Each number is 50 + 12 x the weight over its row's rms, rounded and kept within 0 to 99. Layers, rows and columns count from 0. The size before them is the row's rms in percent of the matrix's.

# layer 5 MLP down (transposed), 640x160, rms 0.0695, rows 507-528, columns 0-159
111:59 56 58 38 31 36 51 45 53 39 47 55 29 38 65 54 40 35 47 59 62 48 55 51 32 39 24 43 45 40 57 40 45 58 27 77 36 48 52 36 56 50 61 77 35 54 56 34 82 64 53 73 47 75 50 58 61 63 64 68 47 44 43 59 42 63 47 53 52 27 52 40 44 54 58 61 40 44 61 51 49 36 59 33 29 52 58 26 49 52 43 33 25 62 79 54 43 76 46 42 46 35 56 48 52 47 32 50 38 56 51 54 42 51 53 63 49 50 40 57 46 59 52 41 39 49 57 50 65 39 58 65 52 57 54 44 52 32 76 56 35 53 45 48 73 44 54 45 56 47 43 70 59 64 57 46 81 49 39 26
097:66 48 44 49 57 62 39 44 58 56 43 57 61 65 36 62 29 25 26 52 57 58 28 53 39 50 42 67 71 42 38 38 59 54 45 60 61 53 59 40 35 78 65 26 43 61 55 51 63 62 55 32 55 66 69 49 56 44 62 62 64 54 33 56 58 49 52 54 62 26 39 43 34 56 30 47 52 53 52 63 38 59 48 40 65 56 27 62 38 56 56 59 71 51 30 46 60 63 47 66 33 49 47 59 40 48 25 44 70 47 30 49 44 45 58 51 63 48 42 50 60 73 53 51 33 49 23 40 55 61 50 48 50 75 42 40 49 31 52 48 48 63 67 65 59 40 64 50 42 57 33 54 35 43 58 24 65 56 32 45
094:43 47 29 42 52 50 52 53 66 37 54 41 67 47 50 68 41 65 53 34 52 49 42 61 49 48 18 57 67 41 31 47 38 55 48 53 46 73 67 15 34 53 47 64 85 34 56 58 48 71 32 53 60 49 64 33 65 48 52 70 46 29 40 62 43 50 60 59 49 56 49 56 51 42 72 46 44 46 37 51 62 43 28 59 61 35 59 50 44 49 56 56 43 49 46 46 56 59 49 53 45 59 25 63 41 60 64 55 63 51 40 61 41 78 41 48 51 30 52 58 33 47 67 63 51 53 43 20 53 58 51 32 31 68 50 43 48 45 35 41 29 56 63 63 65 50 67 60 55 45 62 58 52 50 40 18 56 43 47 51
091:51 60 48 51 32 68 50 55 61 51 31 57 56 40 50 49 35 53 46 52 39 58 69 62 70 42 53 37 40 38 66 50 21 39 52 69 67 61 60 47 67 55 53 68 38 45 27 45 32 66 47 66 53 53 57 52 43 58 74 55 50 40 42 37 48 37 48 38 54 61 34 34 55 68 31 74 44 39 34 64 33 62 47 58 33 51 45 61 64 26 50 31 50 47 46 49 52 58 54 68 35 60 32 30 41 39 51 39 64 36 63 43 51 37 49 40 58 63 54 60 44 31 48 49 47 51 62 42 87 43 69 63 74 44 48 43 49 56 60 56 46 38 43 68 53 27 32 58 44 69 48 58 41 47 43 65 59 41 37 67
098:62 82 49 69 47 45 39 38 63 58 38 67 44 30 57 33 61 42 61 32 64 46 39 35 55 64 66 49 59 43 48 39 32 33 59 37 55 52 51 37 39 47 49 60 73 46 77 59 42 67 59 57 42 56 50 68 53 34 59 55 25 31 49 62 33 54 48 46 40 38 47 58 63 56 37 41 54 52 66 51 35 60 33 77 58 60 59 39 56 35 56 55 45 48 51 57 28 45 64 60 53 41 46 42 73 55 88 15 32 64 48 71 57 35 56 54 61 41 43 47 33 54 55 40 44 45 54 59 36 47 55 26 50 31 60 48 55 56 58 63 49 63 50 46 47 60 52 35 44 33 45 56 40 57 44 45 45 47 51 64
100:46 32 35 37 55 85 39 28 63 68 53 42 37 50 47 67 47 67 49 59 57 67 69 49 51 59 67 45 73 51 51 71 42 63 47 36 40 64 62 46 78 55 35 58 42 58 45 35 57 47 54 52 33 56 39 49 56 45 44 50 40 24 19 53 53 61 33 43 47 44 51 33 43 64 67 52 61 38 50 53 68 51 41 80 45 54 49 71 50 62 54 49 74 45 60 44 60 42 34 25 65 23 41 60 61 55 58 53 63 37 53 32 48 56 47 54 62 48 43 53 49 58 42 36 50 75 45 42 48 38 43 38 38 62 45 55 43 36 70 54 42 56 59 25 33 53 43 44 47 46 41 63 52 32 56 57 58 40 38 36
087:54 51 38 49 51 41 62 40 32 40 48 31 62 46 52 53 54 38 56 59 69 29 57 63 41 49 37 32 41 66 26 63 60 51 53 69 49 67 50 54 47 54 47 58 47 49 37 42 52 67 67 49 60 63 51 53 17 51 38 53 49 23 49 53 51 71 59 44 46 52 41 56 31 63 59 49 47 51 55 33 62 53 42 52 54 39 63 54 79 46 55 51 78 52 69 54 44 52 65 48 38 29 56 37 60 42 40 42 56 71 60 51 71 48 51 44 55 37 37 40 50 53 74 47 37 47 39 49 58 47 58 34 66 36 48 53 43 37 73 42 27 40 35 56 37 44 68 54 16 59 47 50 39 56 47 46 74 81 28 57
099:59 60 31 49 51 37 64 49 54 39 32 69 56 42 43 42 54 14 35 32 57 53 57 52 42 42 63 55 48 42 44 46 42 54 67 30 59 49 72 55 53 54 51 50 50 79 51 61 50 60 53 55 44 65 50 42 55 66 43 30 42 47 63 45 64 61 58 46 71 46 45 33 46 38 71 27 36 46 42 48 65 53 28 44 48 54 44 54 48 59 58 46 41 52 48 54 44 36 55 43 53 63 39 25 17 63 42 37 49 60 78 49 33 47 48 50 68 41 48 71 71 53 48 59 49 38 83 64 54 53 34 69 59 42 60 42 29 58 43 26 40 58 63 70 53 49 52 67 45 46 52 50 58 54 67 33 38 30 48 60
109:72 59 60 50 69 25 41 54 80 61 47 66 37 47 48 56 63 62 67 42 58 67 33 48 29 37 55 42 68 27 45 54 71 52 56 37 44 54 39 74 60 45 51 71 48 39 45 55 47 19 72 56 39 51 50 60 42 63 64 37 35 50 52 38 43 52 66 36 76 60 23 44 53 70 44 49 43 35 53 49 48 36 59 39 62 59 52 42 51 32 46 50 41 56 25 44 52 61 45 41 49 51 73 59 46 55 41 45 60 54 37 66 46 47 47 61 32 35 53 46 46 47 60 53 42 49 42 51 45 40 55 25 65 35 47 58 64 36 45 41 58 50 44 52 37 60 76 46 70 55 56 40 57 34 56 70 55 32 51 29
102:57 35 48 31 40 44 56 43 46 33 63 48 48 64 39 23 55 56 33 48 47 35 39 48 39 64 45 61 57 59 44 58 39 48 45 41 57 76 72 49 46 63 33 48 42 61 46 58 61 58 50 68 70 48 50 35 48 63 30 65 44 45 66 48 78 58 64 55 57 56 54 43 57 43 62 42 50 57 55 36 55 50 62 42 50 56 45 28 42 37 49 58 69 61 49 50 52 46 58 61 45 56 99 29 41 57 28 55 49 44 64 45 48 59 41 42 58 38 45 53 69 63 70 43 57 58 36 64 47 31 42 60 43 28 43 51 36 37 30 47 52 57 44 64 35 55 52 41 49 43 50 18 47 53 67 34 62 36 45 80
108:50 53 69 58 51 52 62 53 20 40 49 54 48 51 39 21 42 47 42 65 55 57 36 73 45 66 36 39 56 48 43 37 35 45 56 65 57 39 56 41 65 35 45 56 30 56 66 63 59 53 36 38 31 58 58 16 44 35 51 43 47 42 46 46 50 48 90 56 39 54 54 58 39 41 45 61 54 64 36 42 41 58 58 38 67 54 49 49 63 58 33 61 47 54 41 61 39 58 46 45 56 51 42 44 49 58 33 39 40 54 42 35 60 66 44 51 63 40 38 50 57 36 44 42 70 66 65 47 55 50 29 67 58 78 46 42 52 42 41 27 43 62 69 40 73 50 61 54 58 60 65 53 36 54 27 61 47 79 48 71
086:49 47 51 32 47 35 52 52 47 68 54 37 52 41 38 74 47 59 44 37 47 66 53 55 38 47 68 38 36 43 52 41 44 49 38 58 63 55 39 33 43 45 62 44 58 58 55 46 18 52 45 69 60 71 62 70 53 59 47 52 59 31 59 68 34 80 40 56 59 41 41 42 44 41 50 45 41 69 60 78 72 47 45 30 60 47 54 60 50 30 49 43 44 44 65 33 54 46 43 60 64 37 26 62 57 56 93 25 43 59 47 69 44 48 55 25 77 51 53 68 54 47 55 51 36 45 31 52 55 35 53 44 54 69 59 64 63 38 55 53 54 35 41 49 53 29 44 44 60 54 60 53 38 40 38 47 51 44 41 44
109:68 65 52 55 35 61 59 57 49 61 55 44 58 52 42 43 46 39 59 26 67 37 27 42 64 54 70 50 75 45 42 66 49 38 46 52 36 34 69 65 49 49 56 49 38 46 64 39 53 16 52 55 44 36 49 66 34 46 40 41 35 48 49 57 34 66 45 47 57 55 39 59 38 43 54 66 37 45 50 42 62 53 36 44 49 30 61 55 54 38 46 48 55 29 52 57 71 55 58 62 24 50 81 59 60 47 47 50 52 47 55 49 45 55 44 43 45 55 62 54 45 49 50 44 59 54 65 59 43 77 43 38 56 81 71 35 75 12 42 56 28 28 36 40 62 42 79 49 56 53 45 41 57 58 48 55 51 52 51 41
096:59 62 46 36 54 46 53 50 39 54 35 61 54 48 42 53 55 40 45 59 38 19 40 33 52 55 43 81 50 42 31 39 49 62 45 51 65 59 51 55 31 55 69 71 64 59 60 26 54 45 52 43 69 56 71 38 56 56 50 58 46 49 53 63 51 77 79 45 53 57 54 59 39 52 38 42 43 61 43 48 52 46 43 63 67 31 46 43 55 34 35 53 68 40 56 49 37 52 42 53 48 51 47 38 56 43 75 52 45 71 55 58 35 52 36 64 56 58 56 44 47 28 52 35 19 56 71 17 52 46 67 62 53 53 38 57 35 39 50 45 34 46 39 45 49 66 44 56 42 52 39 85 39 52 27 62 57 72 56 44
085:26 35 62 32 60 65 57 25 70 61 63 58 59 52 46 77 64 37 59 34 67 53 39 43 42 52 51 47 26 43 61 44 64 36 20 52 42 57 33 56 56 63 59 51 64 56 48 50 47 34 45 58 32 52 43 62 40 55 77 31 62 73 47 54 47 35 52 41 66 62 37 32 41 70 36 48 40 53 53 43 34 44 51 72 58 48 54 68 46 63 56 46 37 73 35 21 63 57 61 54 53 27 39 54 55 61 42 66 60 54 38 57 42 42 54 72 67 53 60 67 35 60 58 36 49 55 49 42 45 41 63 58 40 54 54 71 47 52 59 47 43 43 36 54 56 37 36 67 37 45 47 37 55 44 33 46 41 36 55 45
126:38 56 57 51 47 79 69 39 57 67 32 45 50 43 41 39 51 40 71 59 50 60 47 49 71 48 63 60 38 37 39 48 67 34 42 54 49 59 55 30 49 60 48 32 66 45 56 35 48 43 28 55 39 39 72 71 52 42 38 62 71 49 53 61 50 61 75 33 42 53 36 48 44 44 35 41 43 32 39 57 43 65 59 56 66 62 49 47 66 36 60 48 22 51 63 58 41 68 32 56 52 50 84 70 41 56 45 54 43 61 65 34 43 72 39 31 57 52 41 45 40 36 43 37 53 45 36 43 56 61 34 55 47 51 32 45 53 49 54 46 65 37 48 36 39 54 54 67 29 52 40 39 45 67 68 70 68 36 52 43
089:39 63 75 43 63 75 40 59 27 66 38 46 33 43 27 74 52 42 37 39 34 46 37 55 52 44 48 77 55 43 44 52 60 53 50 70 63 55 56 45 49 39 77 37 44 40 64 49 40 48 50 67 60 64 50 34 53 42 50 34 29 60 53 53 45 48 38 42 60 48 50 61 58 40 44 54 63 54 60 39 59 82 46 62 60 49 50 37 69 37 58 52 33 69 48 65 44 53 52 45 50 55 57 59 41 48 33 64 50 63 51 56 47 55 35 35 20 51 45 37 48 54 34 62 45 42 48 66 54 38 51 52 44 59 39 55 76 69 49 34 26 74 54 60 66 39 38 47 66 38 40 47 53 59 52 23 24 43 55 45
114:50 60 44 59 49 52 55 54 51 52 59 53 46 31 48 59 60 44 29 52 48 46 50 86 51 47 30 70 46 63 58 62 51 44 55 63 33 47 20 52 35 65 51 76 45 53 43 63 57 34 47 44 38 60 49 38 64 54 34 41 31 49 40 71 60 39 72 46 29 40 48 50 61 50 42 53 59 54 64 62 59 46 71 39 50 63 60 64 55 54 27 72 34 73 46 60 62 52 57 48 53 56 36 36 58 51 44 27 41 53 24 45 53 41 61 39 61 41 28 18 42 37 37 54 41 59 52 28 60 42 58 34 51 33 58 34 72 39 61 58 44 47 63 49 51 52 56 29 64 47 43 61 57 46 50 70 58 38 68 61
109:57 62 32 73 41 44 58 43 15 50 55 45 59 58 50 56 64 56 45 52 52 65 37 41 68 42 48 41 20 57 37 61 61 47 22 65 44 31 45 68 34 42 67 75 62 48 40 54 62 64 50 35 67 45 53 43 61 40 59 50 44 48 59 49 52 40 51 47 58 38 34 56 46 67 53 28 45 35 38 43 50 71 38 48 50 54 92 45 43 34 55 32 42 43 36 63 65 40 64 63 61 63 56 43 50 40 32 66 53 72 65 45 56 64 46 34 54 59 49 39 41 56 47 28 21 49 60 53 57 40 58 36 56 57 48 44 42 68 68 51 48 47 49 55 43 71 27 45 43 67 53 50 61 48 44 50 54 52 54 37
087:65 45 48 42 76 34 50 37 64 53 46 36 41 59 52 91 59 60 57 46 53 49 53 33 47 46 42 49 40 68 61 59 63 46 38 64 28 64 55 63 55 57 49 37 53 49 54 57 77 47 57 60 37 49 57 54 48 56 44 35 41 37 37 61 48 33 28 48 86 69 20 48 50 48 61 41 56 51 62 56 38 52 39 54 66 52 26 31 46 49 46 30 46 47 72 48 46 65 56 56 30 48 67 26 66 53 44 77 64 55 58 37 50 45 40 47 42 54 53 48 44 41 48 35 59 57 55 27 53 62 41 42 56 41 44 47 49 55 60 42 49 27 29 57 22 51 51 53 50 58 53 46 48 69 74 47 70 49 48 50
106:39 59 58 66 41 58 58 63 39 75 54 45 67 54 31 52 46 41 44 42 32 38 55 69 55 61 48 60 54 46 62 65 46 50 54 63 46 41 41 60 53 43 49 61 42 77 38 39 40 47 39 52 58 31 44 43 72 70 64 77 38 36 60 67 66 45 43 43 33 52 49 40 58 51 63 49 30 39 47 37 33 53 47 37 63 37 48 26 60 32 58 50 37 37 50 57 49 62 67 63 54 48 72 40 57 43 48 40 43 42 51 65 29 62 63 45 68 60 43 45 48 38 45 62 68 76 37 56 58 36 39 30 49 66 46 39 44 81 51 62 54 46 61 38 34 40 62 27 40 61 66 38 30 39 44 71 57 48 55 32
090:33 64 53 49 68 69 56 57 44 40 63 53 42 53 50 37 58 70 34 36 65 55 63 44 52 31 57 51 61 23 53 34 42 44 46 52 72 29 32 56 62 48 16 26 52 72 54 51 47 55 41 53 45 56 54 54 65 49 45 55 67 37 42 66 47 52 56 45 42 30 51 76 43 59 49 67 46 44 38 52 44 41 63 52 49 39 53 68 60 22 60 33 60 45 37 45 57 43 42 64 61 49 22 49 35 40 41 50 51 53 39 53 68 62 34 48 62 30 74 27 37 52 64 35 63 29 32 58 44 64 34 50 51 50 66 72 56 56 66 52 52 52 38 53 38 52 50 71 60 64 45 57 64 53 49 47 52 52 37 63
# layer 5 MLP up, 640x160, rms 0.131, rows 508-529, columns 0-159
095:74 47 47 36 39 35 61 32 32 31 55 46 34 49 48 46 63 51 68 48 44 70 56 34 28 56 47 64 65 31 49 65 50 21 66 58 52 66 40 53 55 52 34 39 62 36 26 76 32 53 58 37 38 59 55 49 46 61 43 46 65 38 56 44 54 50 28 56 47 47 45 20 54 47 50 45 49 51 45 54 49 40 66 58 41 32 54 74 52 56 63 44 55 51 54 61 50 33 63 55 74 45 41 57 32 42 54 54 37 23 65 67 43 50 46 49 72 77 36 63 52 40 52 44 32 49 51 48 39 64 43 76 48 73 52 65 48 50 52 33 38 40 39 40 44 60 50 68 61 46 61 47 57 44 44 71 33 53 60 54
100:37 41 61 63 26 70 47 39 42 36 51 67 43 64 46 45 39 37 53 45 55 46 71 39 45 73 61 71 63 64 53 40 62 34 35 45 33 48 59 45 51 80 53 36 53 50 70 57 27 50 49 33 62 44 48 40 39 60 37 38 45 45 55 69 54 65 56 51 50 54 51 57 43 49 31 54 36 46 57 33 66 62 43 43 57 31 64 73 49 43 31 50 62 61 36 57 60 39 42 41 62 31 56 30 42 50 49 44 55 37 51 68 36 55 60 56 35 47 46 41 44 51 52 72 50 49 56 49 46 59 63 64 68 45 46 53 61 50 54 64 30 37 65 37 41 65 40 63 38 47 64 28 38 73 74 46 59 66 20 34
094:62 39 50 42 51 30 45 51 36 45 77 60 64 61 61 38 48 45 33 64 38 45 49 68 80 66 41 41 55 72 45 58 71 34 48 54 47 60 39 43 49 50 71 41 61 65 62 54 50 54 69 46 56 41 35 51 56 45 33 44 73 43 53 58 22 41 39 50 53 37 53 64 49 49 50 60 24 42 37 49 42 57 48 33 60 50 45 37 35 53 52 61 68 63 54 32 33 53 49 19 55 60 61 71 58 38 28 39 69 58 40 48 41 51 48 43 38 40 57 38 34 54 67 28 47 59 55 64 52 51 38 51 56 50 35 47 38 43 44 66 57 56 58 19 67 47 40 50 71 41 69 53 39 53 61 42 38 46 75 44
108:55 61 63 51 62 51 50 65 48 51 65 64 36 62 40 63 57 34 55 36 29 81 59 43 56 59 62 55 31 54 39 44 42 67 52 55 44 57 44 47 61 39 43 56 57 30 65 42 61 54 49 43 38 32 68 39 57 37 64 49 41 66 40 39 29 41 44 51 55 61 62 52 65 49 51 56 64 40 61 53 52 61 44 47 61 48 60 21 54 71 34 49 50 40 48 61 11 53 67 72 54 29 64 48 62 57 26 69 56 36 47 39 54 59 59 29 57 42 26 55 36 51 67 43 66 19 28 53 41 37 51 62 43 53 35 42 47 44 61 51 43 56 73 65 45 47 50 41 65 41 30 49 46 42 46 55 52 59 47 62
110:49 38 46 57 51 83 62 37 68 77 62 64 40 51 74 37 53 63 44 54 67 55 55 65 59 53 78 48 40 33 53 63 38 59 56 42 40 61 46 33 65 59 52 31 30 86 34 56 54 41 74 46 50 55 49 30 58 32 54 55 45 52 26 75 60 47 45 31 46 40 44 48 32 46 51 59 40 43 50 39 79 60 47 65 60 41 41 66 49 55 52 63 65 59 72 59 44 45 39 44 54 24 57 49 57 50 54 47 65 50 34 42 39 57 61 62 61 60 57 51 59 48 41 35 39 60 44 51 44 40 36 60 30 43 42 48 52 64 31 45 37 41 51 39 51 37 47 50 33 42 41 60 66 40 44 48 46 38 43 28
086:59 52 42 61 58 60 32 47 36 69 46 57 80 59 43 48 52 31 43 59 51 37 45 40 56 46 52 49 62 38 36 54 44 52 50 62 40 52 74 35 60 64 57 50 42 74 66 45 34 46 39 65 47 36 42 52 62 46 51 48 59 49 19 45 50 52 37 55 45 51 78 47 40 74 41 75 55 42 23 58 34 43 51 48 48 69 47 26 42 51 56 40 63 40 37 52 40 40 57 58 33 49 67 40 54 57 44 55 52 53 36 47 35 49 45 48 42 32 68 53 56 34 39 22 73 78 58 38 73 72 47 58 51 56 35 44 63 63 46 58 54 62 32 43 34 65 39 48 57 47 67 63 65 54 55 62 53 32 32 61
109:37 33 21 66 41 51 38 49 47 40 48 38 56 59 34 55 63 60 52 51 47 56 42 56 64 52 68 51 59 49 46 49 57 71 45 53 67 51 46 47 36 42 71 48 49 69 49 43 52 27 66 33 43 57 50 55 45 56 64 35 53 40 54 35 54 51 49 28 38 34 57 39 68 45 34 59 33 43 66 61 34 26 53 39 20 46 79 46 53 41 32 59 32 70 51 50 46 38 74 35 61 58 52 58 56 50 33 62 41 70 61 43 43 57 51 43 52 54 51 69 44 49 29 81 63 54 56 68 62 32 45 48 54 60 43 40 37 35 67 49 48 65 50 62 24 51 42 50 29 49 49 45 61 43 75 65 62 52 55 39
104:54 61 58 60 36 45 73 67 46 54 51 64 39 61 46 35 62 56 62 38 45 59 52 50 46 53 63 44 52 49 35 51 53 49 67 40 44 50 61 56 67 74 56 71 55 49 48 30 28 28 28 56 50 38 42 52 37 39 55 43 37 40 69 52 33 48 54 42 27 63 30 46 59 65 35 56 65 51 55 45 61 49 53 60 51 66 37 56 58 59 37 32 23 50 45 69 40 05 46 56 35 32 63 57 49 66 55 49 67 44 48 69 55 29 34 55 55 44 56 50 48 44 51 44 44 56 43 48 46 48 63 34 60 70 48 39 68 39 51 66 18 50 46 60 39 49 56 46 61 42 53 55 39 46 93 48 51 53 49 56
099:37 59 33 53 56 77 46 40 26 74 47 56 45 40 52 57 48 34 58 64 43 52 67 42 69 45 46 54 62 56 55 65 57 49 38 66 39 53 54 49 33 42 24 53 34 65 36 67 30 61 81 63 39 63 64 50 60 57 46 55 60 64 42 58 44 56 50 57 45 49 54 30 54 47 30 54 42 48 49 40 47 59 35 44 43 38 65 83 37 68 41 61 36 53 48 31 69 51 49 59 73 49 34 67 43 32 37 44 38 35 40 59 64 45 57 40 35 60 49 48 50 49 40 75 23 47 67 48 46 44 50 25 47 48 38 44 37 42 79 60 51 38 37 45 45 56 47 59 37 35 49 66 47 44 52 63 48 54 54 28
095:73 21 60 58 44 32 64 62 61 44 49 72 25 74 55 44 44 46 33 36 45 41 42 40 39 60 59 42 61 53 73 54 55 49 49 44 65 56 60 55 48 53 49 51 53 52 45 50 68 49 62 64 72 36 52 58 60 60 41 41 48 44 57 49 72 48 41 59 57 46 63 37 58 61 40 38 64 60 61 24 42 62 12 42 66 53 22 30 47 51 57 43 75 46 63 48 46 20 65 49 42 66 57 64 45 43 35 74 56 49 41 47 63 60 47 74 46 63 62 51 34 57 52 57 30 35 63 49 48 50 49 51 29 49 50 32 52 55 26 49 58 33 38 37 39 44 56 59 56 42 42 42 50 44 58 47 57 36 45 39
094:53 42 33 55 56 38 60 47 57 57 54 51 63 52 56 56 30 33 58 37 54 43 36 24 53 62 40 64 58 60 50 56 42 62 49 50 54 45 46 46 33 70 33 42 43 37 43 38 71 67 40 60 25 21 20 50 49 54 60 63 46 43 57 54 68 49 62 54 58 42 55 49 57 44 66 30 45 52 60 46 48 36 68 69 38 23 39 41 38 60 44 47 50 50 69 44 64 46 73 48 59 31 28 53 42 62 56 63 57 65 53 46 49 31 60 46 78 53 58 49 49 59 51 37 47 50 41 49 57 81 77 52 70 39 50 50 48 41 29 40 45 71 50 46 35 59 42 63 71 53 43 60 50 62 45 53 27 54 70 35
105:51 55 60 58 33 55 51 59 45 36 27 40 61 57 72 44 52 54 64 50 39 58 49 67 63 54 50 56 52 59 22 73 55 34 57 58 51 63 50 32 48 57 44 47 36 59 48 50 44 33 43 15 46 68 51 54 79 38 38 56 44 59 51 52 37 54 37 36 50 52 51 36 43 62 63 55 50 49 66 60 33 63 77 65 45 45 55 43 57 67 50 74 54 20 65 48 56 61 43 48 53 63 52 61 64 86 44 52 78 63 39 33 33 31 28 47 52 48 45 66 51 32 59 36 45 54 61 49 49 61 55 55 43 54 45 50 44 58 57 36 34 62 52 45 58 49 52 66 52 58 32 55 47 49 25 47 48 52 77 37
087:29 42 69 57 43 54 57 48 43 40 48 48 15 63 39 55 51 40 58 45 28 52 74 61 69 50 28 53 60 70 53 68 42 38 70 70 44 67 47 49 55 41 50 59 62 38 30 42 34 53 40 58 56 37 71 50 27 60 49 46 70 68 52 54 48 42 43 50 37 30 43 42 63 28 72 59 41 50 65 30 56 58 63 53 45 40 74 77 55 57 46 40 37 34 36 49 43 41 51 57 70 43 59 74 35 38 57 57 42 54 44 62 42 53 47 19 36 54 45 54 42 68 48 61 56 48 49 39 34 45 51 57 56 71 46 34 24 64 58 56 56 47 53 47 48 44 40 54 45 45 50 41 44 37 66 47 63 50 67 52
099:54 69 65 57 48 63 43 45 25 37 44 65 42 48 22 37 53 74 38 66 44 66 56 40 55 48 43 57 54 50 42 42 67 65 59 59 48 70 76 23 57 59 42 51 47 41 65 61 32 34 41 52 66 48 61 52 50 45 39 56 44 42 49 61 44 47 49 80 54 48 43 69 64 54 55 35 57 58 65 42 60 45 36 50 52 53 75 42 71 46 33 50 49 35 61 44 67 36 52 60 55 53 55 45 40 44 58 58 54 56 51 67 31 42 47 35 58 54 38 38 40 51 42 56 55 47 36 34 47 33 54 35 63 60 47 38 54 53 38 59 06 48 57 60 41 39 20 71 55 48 38 72 38 48 37 41 36 51 57 61
117:39 46 38 54 68 54 51 55 53 53 45 35 55 48 47 72 49 54 61 36 37 65 66 46 53 44 52 46 47 21 38 58 40 55 46 59 10 76 53 46 40 44 34 34 24 58 53 59 48 56 46 49 58 48 43 46 61 63 50 53 29 52 45 62 68 65 58 71 47 62 26 69 54 67 52 26 39 66 54 49 58 53 53 41 57 50 50 38 61 51 46 40 39 14 50 37 67 41 82 49 55 62 55 38 45 39 54 62 51 61 50 62 46 47 40 38 50 71 51 59 31 45 40 50 50 58 45 43 59 37 35 68 47 58 63 34 43 71 63 41 56 62 32 46 40 59 58 53 63 60 18 66 57 69 50 57 36 42 60 48
099:39 47 62 55 57 68 44 41 32 40 43 27 33 29 62 43 36 53 54 56 38 50 39 62 44 45 58 70 48 54 60 75 54 47 30 58 63 63 39 32 64 36 55 74 48 57 57 60 45 30 42 38 55 47 56 33 56 51 79 42 33 60 53 45 77 72 51 58 33 26 37 47 61 47 50 48 53 62 56 43 44 35 43 76 43 31 51 53 42 24 52 73 37 64 57 73 37 47 42 43 59 58 59 49 44 55 47 56 56 60 52 48 48 41 51 62 57 39 34 75 44 48 62 57 49 46 49 55 43 59 60 62 69 50 32 65 27 57 55 47 40 59 53 58 40 68 37 38 28 38 61 41 63 55 65 52 34 53 60 32
094:49 54 56 78 28 48 45 44 57 34 57 53 58 62 53 39 37 51 69 32 46 50 58 44 66 44 60 56 35 56 61 55 52 48 56 67 60 54 40 47 48 46 67 29 62 77 29 59 45 64 32 55 65 55 51 50 38 68 77 65 40 54 47 42 46 58 28 49 47 55 31 47 38 52 44 61 21 48 52 47 37 64 14 60 54 46 41 46 54 53 39 44 66 34 37 58 44 47 39 44 56 41 56 67 53 34 42 51 48 65 65 70 75 53 40 38 72 56 79 58 34 25 43 48 33 48 44 52 40 56 48 63 39 72 56 47 40 30 51 56 42 43 41 31 46 61 55 72 59 65 42 55 50 50 43 50 40 65 69 56
103:62 46 54 59 44 70 63 34 61 39 50 44 54 38 46 81 39 57 59 47 38 55 41 77 48 41 26 60 47 40 79 38 77 47 57 39 58 65 40 43 54 27 65 62 40 39 59 53 69 50 52 40 15 42 70 58 36 40 50 48 29 46 39 33 68 58 40 29 52 51 49 56 37 43 59 58 49 40 56 56 50 50 34 67 44 49 74 45 56 60 42 50 51 52 58 62 63 50 42 63 61 53 28 51 45 61 34 53 27 60 43 33 48 49 46 28 35 42 59 66 67 47 51 23 49 55 47 62 48 60 48 64 59 57 50 57 36 56 27 58 64 41 40 37 36 69 35 53 61 43 46 30 52 48 64 45 55 57 58 46
090:46 45 69 51 42 45 40 57 55 43 54 50 27 70 36 48 61 54 52 43 56 56 35 56 51 68 59 58 45 53 49 45 51 66 48 32 48 49 62 46 41 51 61 65 61 26 45 59 42 31 42 62 55 32 52 62 36 62 41 75 52 52 60 45 47 79 52 33 21 56 19 37 51 58 49 44 50 37 41 51 64 53 68 40 54 30 67 43 50 62 31 53 29 52 59 50 50 35 45 67 55 37 69 37 51 64 55 53 51 26 66 65 54 40 52 60 59 31 68 40 62 54 61 56 30 66 51 60 66 38 47 51 35 39 31 64 67 67 54 84 50 49 58 47 49 43 53 36 50 48 59 26 44 28 65 52 43 34 41 50
100:69 58 66 37 38 44 48 32 33 59 53 76 62 41 43 48 16 37 36 36 58 47 55 59 23 45 53 39 38 68 58 48 55 18 47 53 51 48 43 70 25 54 46 73 27 45 49 40 27 53 62 45 36 56 39 63 39 59 53 62 55 59 49 52 61 47 35 75 48 41 36 58 76 63 66 64 45 58 45 44 65 73 47 42 58 49 58 43 64 51 31 56 64 62 44 49 39 64 55 66 67 64 47 43 32 53 52 39 63 50 52 33 43 22 64 54 54 56 42 27 39 46 45 58 36 43 51 50 34 50 67 43 57 53 50 49 40 42 71 49 36 47 63 39 47 36 49 45 69 58 63 47 58 56 55 55 47 61 48 40
092:54 36 44 30 25 48 48 53 59 55 46 62 60 54 64 58 54 40 64 67 43 36 39 59 43 73 36 61 47 74 45 62 40 72 57 57 38 56 44 34 27 62 78 78 50 32 49 53 55 57 59 63 57 36 54 37 44 49 56 38 44 60 46 40 64 42 50 54 55 67 49 22 52 47 40 46 44 45 60 40 54 71 21 40 54 65 42 29 42 60 44 68 49 51 69 42 44 62 54 42 42 62 52 58 63 58 58 57 57 50 54 67 44 46 69 36 37 72 33 67 69 42 31 62 34 72 64 54 64 32 66 48 57 42 43 40 37 45 37 44 35 49 57 52 63 37 41 34 50 33 58 41 32 51 40 57 45 60 57 33
104:56 35 43 43 48 42 41 71 55 39 28 38 39 56 48 67 59 34 48 41 43 42 55 25 45 48 55 44 36 37 40 41 55 59 51 58 58 40 68 65 54 51 54 66 70 36 39 47 45 61 52 45 38 40 53 48 50 64 63 47 69 64 61 44 46 52 47 41 45 25 45 29 76 60 56 26 48 53 70 47 64 51 45 63 56 63 70 43 77 56 46 45 71 53 41 33 52 48 59 51 75 57 53 33 62 62 26 43 54 47 48 53 46 45 32 53 68 52 36 42 59 70 44 72 29 25 66 68 61 71 47 40 67 34 32 37 60 45 62 83 40 44 46 46 46 45 38 62 49 57 42 45 42 54 43 69 47 48 59 40